From a checkpoint of a small transformer trained on Wikipedia.
Size: 10 layers, width 256, 6.96M parameters.
Architecture: RMSNorm before each block, rotary positions, no biases in attention or MLP, untied embeddings.
Each number is 128 + 32 x the weight over its row's rms, rounded and kept within 0 to 255. Layers, rows and columns count from 0. Numbers have three digits each. The size before them is the row's rms in percent of the matrix's.

# layer 3 MLP up, 512x256, rms 0.118, rows 214-427, columns 64-127
096:153101090122139121204110128116154085112134114124164127079142076131168083106137097128144140108163080171139079115117084108129133123119132157163145099119149059128127172163109125124100087101151199
097:065157126171150152121128150103078184161140145209162139076099109127124097100124083058074188157147088141091151077154131139089153140144161117151150122098100132109124101093120093154140080124107125
093:141100118124148128156169122184102114091057135128101127120179138104110094177100176178118120119197123106216110114122169142109093174117131172166140183150094149145166142090090104156164156176087119
105:119129079111135136158154199135077114154129093159115119169123095146134120163219095099142122108145111132161126149115131158114124044123142123171160148151146134174142130178100131092163178109092154
089:105143112146126127089173103103077098160156184080122170141169107078100090115099110071117155120138110158109178075160072139130069152144148157125171173120110137150172133097071120154190056112112045
096:102186114102128020075121119169086166118136181124119090125194096110190215141129131194052080149107166096152167176143102158122133165157135105140118144143126125121134115129136096184164102173168137
102:102110150114158097125098134158129128107090074123118140167193136188095102099162117151106113093169202171098076167049144162145121105176144128140119203118124155147119100170113165081086151109099132
102:141096141113136142158105150163143129081139127083094127141182116124071143103173147085121173156123176177121160117138126155100145101140158196129085160125115147148139122076156136105109153126137153
102:141116096157145135120116141131108157104096159114139043105110150145137116117116131161131056088113170098123134056147097097107128180184085165174114108105107151133176157125101181171136150127134132
101:151120091173140103094151114111133077188154153169148144179081134117144119110165121107097162084145143111124096133169114161127069094069105162092114113117116145107075151133087170066108108146088125
098:155132160072177137138181162153187107163136146081120132122095176165106075116114134138078147076137118159096105100095110158104123089079166109131130096112141122159134179116134113106123132142149153
108:091081177134103071090116120105130124077070121099107066059155109130153180097128161159067109097139098103088086052094115135118143104141104151177138215068115100057152159152061141104105125133139143
102:143157109132119114144107132177190164096148068119161117179090116176173114082075118139110098122115151164079102141146063080107158125103148094117115161141129138114124095107130147096143203130155147
101:121166118102196177117127069113129154115097163121181145119108106158123115139130122120158134166154164111117111160119138085149117161110099092154146050135140097116075107107153174177073165139120155
099:141107184141081166130106102122178152121166124197140111103143080104119151115115130120113104105159119079096079157127154156169150078090072155154097157057122120142094147130109179104131177089125145
101:118159088142146108118110135104095171087104157140210093173152155134164162160095098135110121082134114051139111121111106096125126125134113144136136065168101139157083135099145176199141136125081166
102:043104143151144115180150098152181106138114096131106134104106156114066103141075141135119169139142118212115130111096195067124122073088123108109100125118158167167124114104101125151138121210194088
099:065176093130090143141133113120151078149146121116091194145103150144126117135092157063165048173166096122110128150182118222170145116115176163094148124074177092111174106149095105197098204134198126
096:108111109172106104164074107185125189066142148124083189129135127148198144161182143152103129140159146116142140108165113124132137096091165139122156127117167159182130150137122131084177095128084085
099:134128167065102158112125104139152182179114110154084162049088157172109044174136122162108139107147156123171143132143109116105118072119166141117167162114127159074086144133118098132163172102102126
092:146157146129182122160088178166135087130146117148127127102114116089115147152122145123099150136092178185089146137173096141092118172086143111168124112108111109090113150066120116119131138199116156
096:102149212072116152147176133093175133127105136155108148143142137105172140118091131089174129085122116107152124157115128050100161153098176111130122140116106154128150185150129174128124101117087076
104:117160164110156098184130087109134188056207103117172109130122129119117120089111082115098139094140142109168110115124146092073135131183109098115144140098121104164136120197105121121131111143148117
093:151083094150101110197072116106114138105135115168129097111089148086168134122113131116126130119122164174113129162155125128128127176115215122105132181149067251086170117150146142098168152148140068
092:188175155131072095161116119100086137145153140090148135158140147188184090078168066111111133109076122128101094150188136110119139126100160133134140116090156195149136097139122129122077068094105117
097:138105091166085108107086148197176109117112134129121138140125169095147207129072150146113158125183117181169177147155125074143126126134074133117104170135112175136083071086092120155117107158119182
103:104118155151219130091101143184097154052082148177085160128150145130081134179153103069116119090127151121063185154151143136123109141142143116160120104147137122193078111126201107115136073126123181
095:133120183134184157040157077105112109163182143118161082106119141143124122145116162090160117182202074148205099165160078123163108106135083127123164185103177074154139194118142114095095109139161189
097:109143179163066095172110148128173191127130076106134208174143118098130119104117139105182079122094181147109128051101126159173179137126104163082084180164141101075102099153164133110120205163102138
101:164103084070133131072121123170159141114131150171208145124052097136156115133119128082119122179074137159131149119086120134140134124098138127131132089179136102137072196153108140134129133111127104
100:152105099128115113125149071102117134101118133135144117096173154146085150134104130118119110211146098128151169101106060075120084173112117134183135124186145138127103100136124137192124099119143175
101:155132109134105082142143097147093104104159117136088136168135162190090137079119154136176171153061163129134079089147186197160132143115072120153099160144107150113143125174112139142161171180128138
100:112158161173148148141160135201130126110138138123106149117128107097153140163086157110149134156125125080197178111077122200202125108137087126160095113201098129120077128163081103119141157211124115
104:158110138153108101095173118132079138161110169091051132147124090073150108108110076092114109155155143126144109100087089124075109128101162127136135133113107099157131107106120103093175146160129097
099:129119150161091131170148154174145138108134094168152127158116151144055162201093150159174151122075164157142184100140142150097107174130118052104076154124131105150113168114117102148123102132101133
104:119088145107175104172124153126166170141149068103131114184051174157097191136133166163083110140158104186154115145155198123128095169124063165172082170142082057117153147158128110145147068135081126
100:081159099157155121144085199175116139140134117141186175156096104114123113162086130130125135139175162110067157072150139163096115159086154115158135152179155105142203132122097111106139118146064105
102:107128106125171086155111143134134101065087144094102137141158132130119118107107115172068128137136077143142154094113109099146103073207158176141200123158117139060128101158151142085178135154086062
102:123145116150142110127086149052099178153140090118165105098082120118099129142120117127093075156140087154097129134097159154132145126103127134115120117114158119141097120131061188137092198124134204
103:106109082098117110152099197165113079097163126157117135087118102080116142124144109088119198124115107125140155122085104168136076181098140158124157074176066107146068155127132158085098104132142131
099:087121142159182040127121082143156137132126118117118097179111132180079187136170187154106173121131143072093085128146168109067152130139156149062168120168165146087131113135091136091151100117138078
099:079126148097099129101108118125129122138075143101108141117157103145112121124097151204207153116140119145116162115137107120183119078143113160136094141105139138104100130182131132135133153190134180
105:117102115133102181116132166110162172152096119130155118155135081168120108079143148166130144148104145152122135139115174127183112125101057138168179082157197183122124171141078151123119117148176133
094:116113088142131161160126135048166114134162141107120164158123157074148151164125112149173204082085153121093119169117157134147138106149129156121172112119091116125079091087119136107090094165075151
099:107092120119149140096172136147200135119131153111169121088138201153120122152110146025054154137105102106176104108132133158140107167099159132158134120127118200105112070190069139142110129136112141
104:116098125138115136155149121170114116190146109142107160109107142183143136155137147147138071154129185108117095109169142075151136150117130079160131144152134075137155128116076139109134142131087087
103:158113150094111188155138142166158142132141130185181160118103113143128100134112128186078142168169159149138150114128109123117082102169190147141140081088132148110091118142147097198106097166155130
095:122142127106169105127149125199153145162125083116142155157141190165109158104109164134125100092076122121154114159167137090086136142049132141143172167102125096157094167162191138162117120084123178
096:174124098153148096192143109153166142096176129146174145115098175159130126143123142121113104142134110113164183101134065151118125163105110125073135159074169136098110176089085085205185112135089135
100:130148090155160172105173071095116141111104097147101133121165130172119157066124119118101124098174120092089140152176129114093178045157186178147145116125178141176136106104131140107075110159137161
105:069144176096167111152125141107179148143126120130079219118177150156130085086125109090076114172112108137109073116143120147099089138126166117115180128176136155180173160084090096080171102145118165
095:111104144152119151135156092120148098097092098118141178174121120188166112099119155116114121118177144179116124172094106195141172083148132124126186133093162163120163134093134113114125091173179125
103:171168119165097147067102070125104082108210092103110158118133062129131158117118192147085129122141155113139107111171113078148089136065141118057153096113169085148108165090151174164104142127134162
102:106113139158111055096104105080139146107146102091110137148104157089160169029199096079140153126143108108160159119123094153134108150130165127122124088148068140138100095123143078169135139114094086
096:187098115137099099154162136136172087142122057108132205140154073112119172179172100149137078067140143068099145125116125108141132108109139136142156127157078112176159132089120174068206147091121130
098:164135152079058091134119161142139119134103092135107139094095142089109101163160165064127148116075103134150090162143087161145160107128134106080117038169173091154091137107075143072150191170149100
097:135150124178174101117115072130107158118149130138155100143115068139182124094140139115165123090124174152093183097095077147139143161124148151148142148153111120125062191106137120129127124122179168
103:157105103145139131166090151083066129115171182137143112126076109099052110115135136126088124158169111108167202158027091173111090088191128092137085114134090185187164050086163135133123213147127136
098:105102125109104155120171129142092108161116142106132194137178142138124152120107109111156140111128152135107142114154123147158125081103086127163163161109128156162130171090152099077133100122112139
099:157134038141083053147160138077172084166115103117096132097103060112155120128141091064128153122108153123102113146156165076196123098114135147113137115101169143054122127103149131091161163107161133
097:090144144064143100185134096102148139173211146104147142106128136158055154121140088116089120106109125140174101195092118206119071090089138126152163148171126135140139099135176136147160115120133091
110:147067130179073157178105144122102152125104114095067106182081142124152109126130077134117120162087187084105107161086164114157185141105159151132175123122154164160139142156120120143112128120136150
090:106087077132171152150175083137144184103115198091104110118153152183083058121124110142105112140173096152158074140076177119098118148142172179092069198107085138135173119133121124125133099094169210
100:128078082114126174164155139124068131127119126098131100159196100193100117138062092141146139150086196140103137137089101086131185172132137128172121142165150143166145151105114127114100093127128147
099:146173132146123143181114093135101168108162106156157160133120145173082108092114104136082166181110105198158092079093134144136083146097131098175161111133105137081114085162138093135141108152094117
083:068145150121155129134146086125120089187123150061177095152063124100182161168186084161142186161122194143114138156187128146130118142130077102128113077104113120046074116144129143143110151153091153
094:202158113173104164119145092105164181128132161096085128135088112197111204151121142096129077115131133123166152111139144168085171101171091120138176103082106071158133113140114116125203168100140136
088:104105101175145111091073131163139167155062133121103100088119191128106096133118135113163159121098167129165109169158122143102145089139200098094131130166174123138076141148081084166134110111129177
103:111136205149107146221151110129117150124169122118140192125120156119172158140104141134051074149119160136209083080178151071117138136090124107146128123130134136080164172123136088134140145119078113
086:089158171067119113132102136102113146119111136150113148165165151137108086091150145097191104118116181118048170103079113165118144098169156061160164165146112120081139171150144142139071130098157111
104:187125126044141142151160108154180105082144137109153129065068091118134144161129125166118168068116112179169099124203072078164151158111155146159134088118187179151126122149178132095153080188114154
093:177091119125135074128119070084175136157089176117136170128181077132162162127146127111084131186162084180097125107079153117070177111131160133114155167120131150168124063110186167126195137116145123
105:136112110126166175082082112098071162091155123107124104154135067104177185117076133108131108155140076126120082123178113117130140117112089119130122141130193101157089118111173144165121129119151108
099:099092100185161081102088131141084112136118157142158131120098113095082107090097110116134122123104165176138047130109096122128105118141156127133154136071077162133121122103108166143093122087101121
103:097084073093141180168082103108146044103109058114176124104122159111096153181085117139158099140135118130147128120154124145117107161106176138097122142162107123170114131096145115161108167169145133
093:159145113122128198136126184154145091154150104088116132160079147134139157151165126173171069136138093101121138080098131135102125134191172119156179155149166105085193118140141113172129149113098154
101:155110103099147168120137133057077114135096140105107135109102077158088126089177132184135126143063106116072109140203121135086126158152126141165187148133103071126134180188116081105156067087125112
104:158078128126134086133142124163211188161197114123061178103141086181150131101168162163142174168063122098121056172091139121086113103088099148123168130157183044140183091097066121124139113134163089
097:186156133170183127130157071111124131166117121144071169122106140189125142125126115094130205079148105140152132101079122152185161139172113143122144123148138122114201128117127153115170048150158127
101:101129146115147153150099074169090181114086151102106085196091167145089094124071135105205137174110150154138077127085084118147120120160135160104123082121177160145125117110120141185175111171159137
094:180122169142094116117108129133163126109121152128112161094071173126140193176158103143136089141117188146135194136131109158119167119201184137091093155123084160142159100108126200027081136138214154
104:129105151152139179181114161073135140110114139156124130135106129108164157104164132072189069121177181145107166144134121171134142120137119148137156105127138162125132153133076091128210165121053120
105:184089096146141094145101147114125078152150146068154128173106159101148126159133152129104192139148122150069147083140109119134165123178137117148198102120151146087145196135128146139139140153117105
089:150119102128097130140116129175118126118163111158148104149135130191151085130123124150111112119125203069165144097162172039113141182183114158116121175106105156098111036136114146149151137109170177
104:114111095144159182164114124127096125093161167132105141125114074085180137162101163085110100219177093137165111156182148162121104204118140152095121137112193119090175141152128107156134150150105147
102:195174126123144150117157092102152133105090127142108140094115177135151146124104136021021161215118116101113118102124131086164112152096136168116104146133134116073148120126134129146146114122138206
107:104124142129104098142123202111138175196168155146144103138137151142133191144136104094122137094191096148104128153140116068080109098184116090191198105186110177137107130200176094086087130127125095
103:133115154118140156110103101140136139133186160117109123158142154102137151172129114098162109082150120187176101097090044117146155134169152194208069122100133170168144115148153112109125158089165146
101:078110204155125107091149082109169131153104144146140137177116149094128124177067156138091103160152135171113128145125106190111105102097060092122104147144139131138121131128151069110165138150167108
101:141144124075134113124151114142097121158079098126099149143054109129114125181135123114167136132128127138152102119139154168097056135146155177113088110120191156078085087129110218145143130107157111
098:096071141172155090150116132107087126081125109103114174109118063032169165075118137106121135168112122094113114128118111175110093080118096095109132119158169078128103114114098081066130139136156120
095:121111162173131063126107144128127144117073117130171161113151144159162101143089084096149098127236182142162095076132089106118125077144103197153132113141162110082116159147153147120157111107128151
098:138069113125131101098057137167106187140117145126090111174175120132141088095115144124158134115135106121155138155174135142191118119113158063132049113066076103075099080133061145127132155088045153
100:128079141150204117196132128107143107172100118143094156166133147096137188108092103074202094166146124183117123111176098110164106079137133144158112109119046146156072089128102116161105117099101085
098:139153129137110148153100185092165164123144188112125140132044117068138108125132055166195157091124088119118148161163147178172140123058188181149107125131154132111136121142144131130151149137070125
096:108124077103070104121163175178124181100136060150124164108185103130106182135167129164139106111073099081100124111163117120153106066137110128091125081142114112175107150163150104150165143136148137
102:108102121122103092054051153150166059129166150153159116095056143064092160095136192111119078172110113134129123139136120123096136158188127141171162124147074143139128093088086070147108121105116124
092:052126116100163093142098041151116167136111083157106121190153130102064084144082116187131208115117151155132123092064113089108133123123140156148167096105161092159168096130107106160107142141114084
109:157129151146052104078187117132124124098098135111155122178074098115121109141142129084111155139158125140054141147095150149146183129134142157124182175129119127108152151105153112099133120136102142
099:096130119102093114086154139113151175154054102150122140177153195101124154196150135084135102135165104101220150102204132105143114151147126209130104055181174117077103116122088094125141140092114140
104:115148092133170149092115135133103114198113158139093126112114104197127116154116226096134088153201168144106055160092156151110107070091134127136148107105154155099179133097112033122135085132158153
101:080173114096088127132144136080155132090107141102061180134146139160142168148118168130130214143087153096171096117163068176133145109071157156122043161141127187110142084132140108147158136136144088
100:149183138102182102146109123155135129142152127045172139138163157094141097119097196112111151117091157106156124091066144136108114084134119119142138096105197101128058098103071149161113159116119156
094:073148080131138160150122055180147077139180121126095132121132147100129116096123170101132131109113119131115173139158107101081073081124131154108088173129125128170085083148124159086105136101204080
101:114120073107113124148137143102137159125143097166121075126111097180133142184071111147123123170168125127103065156160131156154130163128081134099164126116146149113154059135153063114109185142154116
102:166131209166107102144193098120177179107121186177116128103106073145209115188124169107104186171122138149120135119097166107051126081082097150128129100146104119105141094109092103089132074106140060
089:090125112138119117127158149080107085100137134166202098114067123148193052135168055169125104160125105090102094135113168142154093181168192123118114138092189105096140091103144086112103087090123124
100:110110077117168125122104162149123072144140113117148021120130163077157153143154113165133142146217206119179140143161170129134098153117080151167112126140096176139128166168149088105147138105094122
084:112219123188061109110150107088165110113055107161095166173135108106152061175086131155138128135122149172126170160120108100126108137197132088103080106151157136167153134070110110126137092143170092
108:111058175189107098167112135112196125138182105084152135141103128124162176101075106075089096173118151174126139122075156157066108133097160052139117077165136085093142129099107136082116125171164145
104:121151123146111063110143105174159127161116159121199128157140170168149152159172141050090097120138163127062088147150077158100083087092083121126175109157133088109106124165133107176136174111165132
101:086157151075154081120071105149106183067109145106151099118081095153140154151102128152135116068127191121118128158090177109120102150062108147111111137124105098136157108049078079098164118150124124
099:139139169118149147086057102105103046177134196107101243166113078093118143140196156134099086133062145104114078163122176143199103084162127164110071145124145069191150157098126141125119142169147181
096:117113165103120145152145095116108103080144054116157180182091167148160163109124150115078135124104161123060136101090137140153127115083143137174097101083082137164138148101132088123149157110106165
101:099139148108144123120154137136128123192124060111144119118161123179208140097164171125152117078097159183111102147170187189192119136148090156090136144146127172101229114172106111083053124109155179
104:063114032077148158189079135154113049171120074138119192101135132150099130103156052110166136064160078093128087150144158122133132119128095170144043091097103139131131120129161141149133183098124133
104:157111139105056087092114142078127139102152109114131049083094163113153103175087130197084123108121141150074148118154116139155058111072142079097156128084115149123138125139090086110100138134063100
111:131061123148113060079081104106157158101098094059093069094131128104160120177088086109147091125100142114108159149152063054130141131076118131099162115136126157132184063171077095104130140154169153
099:138133132179154085152072095077111123107144118158146161149095074106078120150090145144122090103139153146104116133134107113147081084094156093173147076036165175142116112101137150142159191105111103
098:124195043111173156117170082134107163065096177109124095131131064078089115102192120130112124137084095155148088130127110178133127103110128083122180113111128114091164149129117157117106091129163129
102:058079101139145174140108078129101104109165140142133072142135110132061111083099176113133085107128132143135101114119123210116142147152173146158184137119117109140091085153112184203119122139132083
098:163106124119116184086151083081131116076157094144100117091137096209127086145183142167109115131139145127120076096168113152197131125130131133165105144136100107092158154122154105129181131141133104
091:139157190104096101152120135122076092175164083156136145161094115127146198129162091112199095100111099127127143134131112108137092146121134128084141199130162144109135054115102129148168125099152092
101:122090132096129102090152130103119156215109085150100123095110102114109130138163112123135106096108106122116103150156086127201145175051180127112151198102129132114115146076134167092114167072086072
100:098146118144133144168157099159207120126137151077131143071151108101107106067126178138192133147122116148105145092147116180070113101156115165136100108098113127126175144159131119070109096122114147
095:092095104124119084154094156161049136091100116116123105110157125133093190183097110105066123198168078140115135163125171137082141136111108116059168175117164100132139136095133107185108115104107088
094:166112160121130171090091105111142145146113157165166136160113131034130181075160115151120148085129166091146117145120111116141096166185089058102114166134124115097063118079154146106129138145142159
103:099069097161179116197137121144093096143071137081108149130075122116064171130114161099098143094090101084089106097168129146118161071137093117099063109174079109142082119131151124113114138119079125
100:121115146139131163034148102151106075152124161146072137102120119155198138189097169141199154135113163135156156095132140154146165171137183154116135111100116146145133172119110170142140150129085141
104:162141154160124113132141214094149160178152124100130133089076170131152139129198085129114144115078095061145072075105138169131120129112186116147114117091146120108121167157176075126138113147078148
095:117097145096110097091135141123126179126147110131116119065173147122188129138110078077160105125191125110141168088185129096103148185172117094130149114123085137135139149070121178154098051127107162
104:156091152141115065122170140163114140121081137186075062151145148125125208124109138120122112116096155144141133099145143077093122141154105134114124089086087118109176103103161124060155159120166167
094:121193142090089138125175114186162116061119129129127103105114106090148072104154082102141147097099154145103127163096069127138117144188119134126128158116143186149064140072112186177152234119103147
094:139143149129137108147156185137134133124094131063117141105107120106054089101122133124133099143112114139115127118135126155213136129118108135059126074152160142151092110115142091105137106069110145
102:134150126166160087151146120117113128180126092124115138153175097122132048132088075121098122119119154175164140155124157065154134133166089195116124132121122127119179146144138110107088123113143112
102:115097040136084151088100170083126123113098144109091159091090142138121076193124138143116140147133108061130183112171119207116114166157119193112092166076174102149128109162131091170153120116130106
097:160182168098128135169123083124178133106134086093174136138141135125148170139133103120116125133110142101164095122143059131168169107121107156141143118111081088098154136174124094158143175122139116
102:127160117166045101180133154168090197107141155146131163153149167163129157151112155182148128137093171136073117122183151103127181148173137158098096140124137145125132102111153163167181151126140149
105:140083143155175115094109116196187159139104110088151116161182167112103128102102131130139126095134157114099121186147086165139142113103081100126113126127135110138113121068098185090132132115153109
099:171119133120130085116159102136082151180087150144105144112095132093136146122152113166122116165074149109176148135170101099132139121111129144167158120139169159182134168110146076131075137168122153
102:150129134106173180118125132120108098155157170111121142165141133151133043134131127076153095072189116098139189141150129147158148188090152043123139150136147204124151117105065146131143094087127103
101:092129127142200172120129133177136153086091137109136121112180168154096179172143107048129088154115078159097163092081171200141125101166076137088126131212166130185099188090099162152108078094129171
106:071140080175109101137128120121100162096156100133190046106131163064143121122141172126179099087167158193170138145168114095089179181157126125169094142101100106172164132134121100125121150065127149
087:121202143145155141118164070131161184116148187154150149132142155101130139189093094159143086092155108133206153166130219094099113113142177130062102122181115162119161121074150133063160130163152099
098:158087104080093156197151146121152148083194152111094144077146176108141177165151161126184098116075082127093110128110112062152166101155080125161176172149091124203105190114049144106113138107129108
101:123127110155126115093125159134119167158088121140096147086133115122120098109063107130108168111158140079143158076094106114089135138177131185134109058094086119126121144127126093153081085116089144
106:144193161168120128109137099156107093095171112145099103136092089152098128166144131138169180175164086132142143105090096167094150167088078140082070160133113100134085107178180125114135149171114158
101:149118134103124168127107118134135161130202049072107149050186182115103108105178134127105068148130220144149085117105080139133133129119131098105065113065173164138156136149151110163154188119153108
102:197133137128136089139113097123093162186070165089150084123074171143137140156149134120151142089188123124152136168141105138145146146160125090174158116127070130113156159135100145124109135147171084
098:103139168154116103126107153094068070078140131125156153161080117107150144107190177121168116097133157120120114124124053107135177160126126136154115183167102161168067129146137156113134102149154114
101:113148129127165118078097092116105097110132118110144138142088114147145124147109157149184094117102083120161090125111143139100116107104145097158128178102075139091116130092109115117109097108168145
101:110144087156138177138150163146150114113123173107092127159131064181118158145076127136126062158129076110062103161057091051159150142093142172105124169096055073101147101100165156142106129080097128
098:121131148149096178137074117133218135158181055129135036128142140134119116160134148070125141156135117119168126068165071110172113130087168104140095125132164126093148183085087109156111114120074171
099:065137145125098082106154114147181126112131155118130078174082062180142156115164116128116145155127184139150110108124154116134145132128137059149146080116112176130153128201167112105163158122129138
101:172109117182172128139130089138196155145130087132117127167083108081126102068176119075129128095174172027144135067200106110142128159117117103080080147128074140132077119123171107130134111144161137
099:163124170170150132158171128105118084132158101097192129100119110099165115088201168101181055111142101103121107101149154139158186130118154101164088094139162181154096154156102100101137067129168116
106:111151154145111071117175139113137159141133138107164062115167096099130112129106147171066155096111102132124133135074119120197194167119085112155121118122128127174079060175144135142145174112147097
091:084131156162181108129107077122159170156101040089143173132128155141131146097119099110120165120149123154169109175140105093149175070094151148145062206173052154095103140118116137155152064099074135
096:092101188132133104117070127108163166149174150119132121114128086173116176083120137110128136074069082125137135130192127196086114073133103065037159159110150141132116101130102134136147110128095082
102:133084155155141129095155108129111128116113168165138141124111072111081157179133170092092113134097142129140131156117108116052107149123096134114135169118122123130154142189076156144158116184170101
095:134173088119120111173125138105113129173102125119149159137085142123085154136152123090149125169178125161142170138069132072156170182125153174139063101197127132147088174113129124154084105118132075
108:149138150096118100077132136179108128142108172081146150142156137146089172146088125166115122118116146122126132106137163128096122150163125097106087101160196090092175087078114121104105154152188135
101:159112106069155146171102115125173104146121161177127137120195161119131146048111148143144141156141096186136186090088106120082110130141116128122076073083112117148114151180136169158157119101142149
098:141109150109067206088116153108145140152119105113153091135120171157140095175129141149171123091137106140113138103132120167111148153163150095129113115095109160131128148145157163123161108109139102
103:163075077135170146134105064149096181130064135152094159137130161059091146166109094064096169102093140150109138143085059146140099132174127146091119137116115136123105161123121105149125197073066115
098:206116166145147127112094127131200147093121059145073171079164062176102106097129106109173178140057141146138112145130105126080082148111102079137123134136196155130121128136086116134117148159156161
102:163192221151087118166120126151180123116110084135045115144106165097128072183152165108130110164128113132145096151139144118144118118120178157127112128081147133072113122111115157111149185090142096
098:129090106117197074143130155116121159118156140126060149082147175095235166095164073126103097165151156084150100103103113162138163093095121155116136086133131160093102151174159136095128193140188145
099:157111101120135080127052166148160158150125107086154132143138110113101091096119161163126146198115188131142140178088150135151143120133105185128147127166119150120179093148162091124122173128146156
114:140144152096067079111175104131130124116119091076126114076162140119128119138080130084135095116135148108144109104112132094146137101118176183150093116146135172160130124139133169128151175119140155
105:161128099041169137160188126156063133105124103137078125133130113127090179119070118127162054062115131136141167117128143092182086189111124161121153102054111139100118133089114126127141161120143095
104:139120115130159134119149065093095078177135159148149164133181157088144134070137078160161135100138156136076084080106126071196134129148114100136121098119121080140101173118139105206117099106140090
098:128182172122097152120103155129097105156148156110164101071125101162125085149133133073120157136149141188156156173122090137156156134147138132179136118095065147162116104129130165126155133140129083
095:144148139096184146126191113102149112104174138117115162191162106064123158132107090150202142195154125173052111160143123116130114211143198095133116089100152132133112174190173152157088107100115134
106:155129136137110110073115126128159139091156124120128070084160183133136126120118129108070164154091099090104104165117131081140061105119113118072133108179145146147115125045120063134139130114089167
095:078121138101171157087122148124143088166192126084122155146148126170136106167147119161146159125127115139112158217191131150157126125115126134202115185078113131095129072133124147078161146160082206
096:090116184087138112115101087122079123146104095162161124111148122107157137169094105194143169059143169098055105123057183136186166155169075117036109114076134114110129113122135107108186141098176100
099:114168145127148141098122157135115106112099233119134122119104104129115131093150119130105123210114145183120075129137122177162117125140099175155126153103169139063162153077159100145166095145144186
099:076165155188099125060116153107131053134099146115168129179144143149083136188139095164103102171134160111150100184087144106102111174118137108138127095156129183153107104126140112152096116145136133
108:148168090098152201104115146162099074081179083130167089088133117171089116120099124103127150102155170135126142101137119176097103090107162114137131109170143113110119156148149116120119171180140155
103:112143132152121151213148151136100085155133164164147111188088064086135118082201112117085141090074092121087102086135166157087091175118131074139104131096139096085107143129111135058089141144099081
097:061137138108112177098152139179114137125105158147166154137119091154107135059060130152189086117129086158186080183166163129064106100176152158106166128145176163147108129105117158069179141106120085
102:107169115166170098102154139193110069140104101128123132132120151078130122127103130109150110158099101113068132172145127132130158114159089121119064110153102081076101134088132119101105160143091145
091:131139172093146147140122130137091088068144086129147139172173132111186136139094142091135172076120166137115088152099201083126150078053103129166127078095159177137046186117140137135146130133205160
106:140133127151153062167117169070196106134070115097135096151124119104142129087117133122113112135139104144108129171107109153138143179198151111109156128127181139103146132174127108131172143150167195
099:107093101172162101120142142131109108118110145131173133120138148115080032090096148057168161109174146106140123090039106163139122115082093113130129144148098150148086135180137094150111057105102109
097:171118106111140162088106141181126126060110127121112128161089116140075100127126160140109173197136144137186127108139126132113120078163083114137082133148138139162057149082092142072148121083089141
107:095156140133177146076105158179112127096158154146100136127182088132145123131177153143107135110068143112178149107107169114148121107138173190127161118144184100138177102084132098139138104111135162
098:166113109206079150095162124166103116128136090097157149147127137141160102134097123092108107141113123144151085160226185149122079064090138102113109144154138073174149102171128166166186097114106155
094:086087113240139126108153105152110150183105163130116116179138133161159120195150116086103077143144149114109148120086047095194136143135180060141145124057115127142138103124150133155089098116104128
103:128175164150144137173173113105143079149132190140143206121121165120129123098111155142117174150075144121177118096132091068150130091124109124104097106114146158139078157158116221124128112172150176
101:112170192141154150157112109115141109082107145115174141160112123104090065162098142112133088107172103153195162142174162135161104170145112169112099137129102104144133165157176202120101160156154097
101:120064110114152058042131090109148101097113125166101135153088139184117096086163120129073166172013122101090147115124063099083069123082159082106106133149137126152068151125152158155121102101124150
098:139101150131133203116116094143175139150122124090088137107147116143166019060088114112127116091089119144173125147120159099119148093138170131099122106126131140147154134178099089100192069095112103
099:133119172133120180100130053149137143106112129124171126077195120145138128139167092080134095126150132141169136123036191140130162106147124105159044096097076133169125099061177198122154117121057079
108:159113132168176077125145082112160104139096124118130093096156138130102195193068128126092106113131087103092113136120072133107197118119137172145128125065141183187140122118067126133109119132126160
102:161134114141117136113200108131116050107170124169092119147136100184115097173123115077132135125092132160151135107133028124119112171140059137163057178189117077148176108162138121143139085134103108
103:142097144082162099085050154091101160137106113170172082100085156047127131095149125104074100161182109121101083066160130144150099089116156134131169126103137200154158110121040118132118141133085104
099:080132151167095080089225147115180139133143167093155186125078172130133107112079177091132133083164136066134148097152101141050099122173180123088124125154156077050106145130110104179187134186146096
102:153163170126170160137138144164215154139137132133098135138122144126140058162146188094110164115122118112177119154125142119107163113164123088086095121138147103100147144114108106153141119131166144
102:119128127134176107123106186071123106120146094164120087136129105150166129084124159078137136104166111198135077107154141135135131086118154155156099100093109078112133079153127089157082196186132139
106:094142155126145100118154160105157118127098170172175085158145073123121117140147160148115167150138103116099135118142148159077105058061100125139110156155066084125102126126169131145147106165142086
102:177160178145094128136120163138101140109102099129135177143138169163100142193124103086159143170123119083035145131124111052141098099119112111099118043208078123141148127152070086145085192134051105
097:089103134098150145132192149163100153085095125160135163163112123100123119160128130171188155110098130177134094149158142124135140051152158135130085114118229131078113180106082139102088128103154132
104:165111176073111132106173089100101063153153110155086108109111115182113176149117022140126181073145134064132125092100132117156152169174085132196181114167113137169192106128143087123163132179150124
100:111151105130085168127050154141188094127099170121194144146118085136131155093130087158136124148131170129094101146142146157115162120168047124116118087136101170086123147149122121161079152155115139
105:154122111141153157105127202140134097176101133171158117111152122110164110152150078094104146103147131123104110120123144063112061109106121110111126107128185093083088118139072155065102111153204143
101:134126147146138132084140077065084104129064144102163194094092137090112131161171094101166190087127088088125154131144140100109144086170091128158120120073150108113173071186188129116172099129050053
104:143147161125104093138148117136152091077128073140110137162109170123139167122208142129143073114055131139115141135102154152128032142109139131126124121110123136175145144147162105153175150146136144
103:107160189131136100139149112112049140124129109138147143136077104142083101121065108187067119087155123159146109133125112108156118107038154116060116173115113135099141137140090144181110091125124135
105:133113142179153178066138103129126125105142054129148108081096138144087084085164144162137068083088129110118146120094123083101095142181153125164151179129098109138155121138092107177145157153126086
100:110142146111146127130128129083131117135080174120118112114146114123119115107079121126078104081128140163098109150118137156128116081139109127141061090151157156196212072189100120210135094137197079
105:122146111095181093114072124112056152152140063150119169092103102101155124081113052151173113104141169084119106066120118056096149115131120073148053138071153134130154101172105132152118196152145156
102:108131145145137124116171094173039139097139085136111114085137139137115078083093128075158136078119140147127173164185144084097086078175079131116147128108145163100087112115114105085148106114171084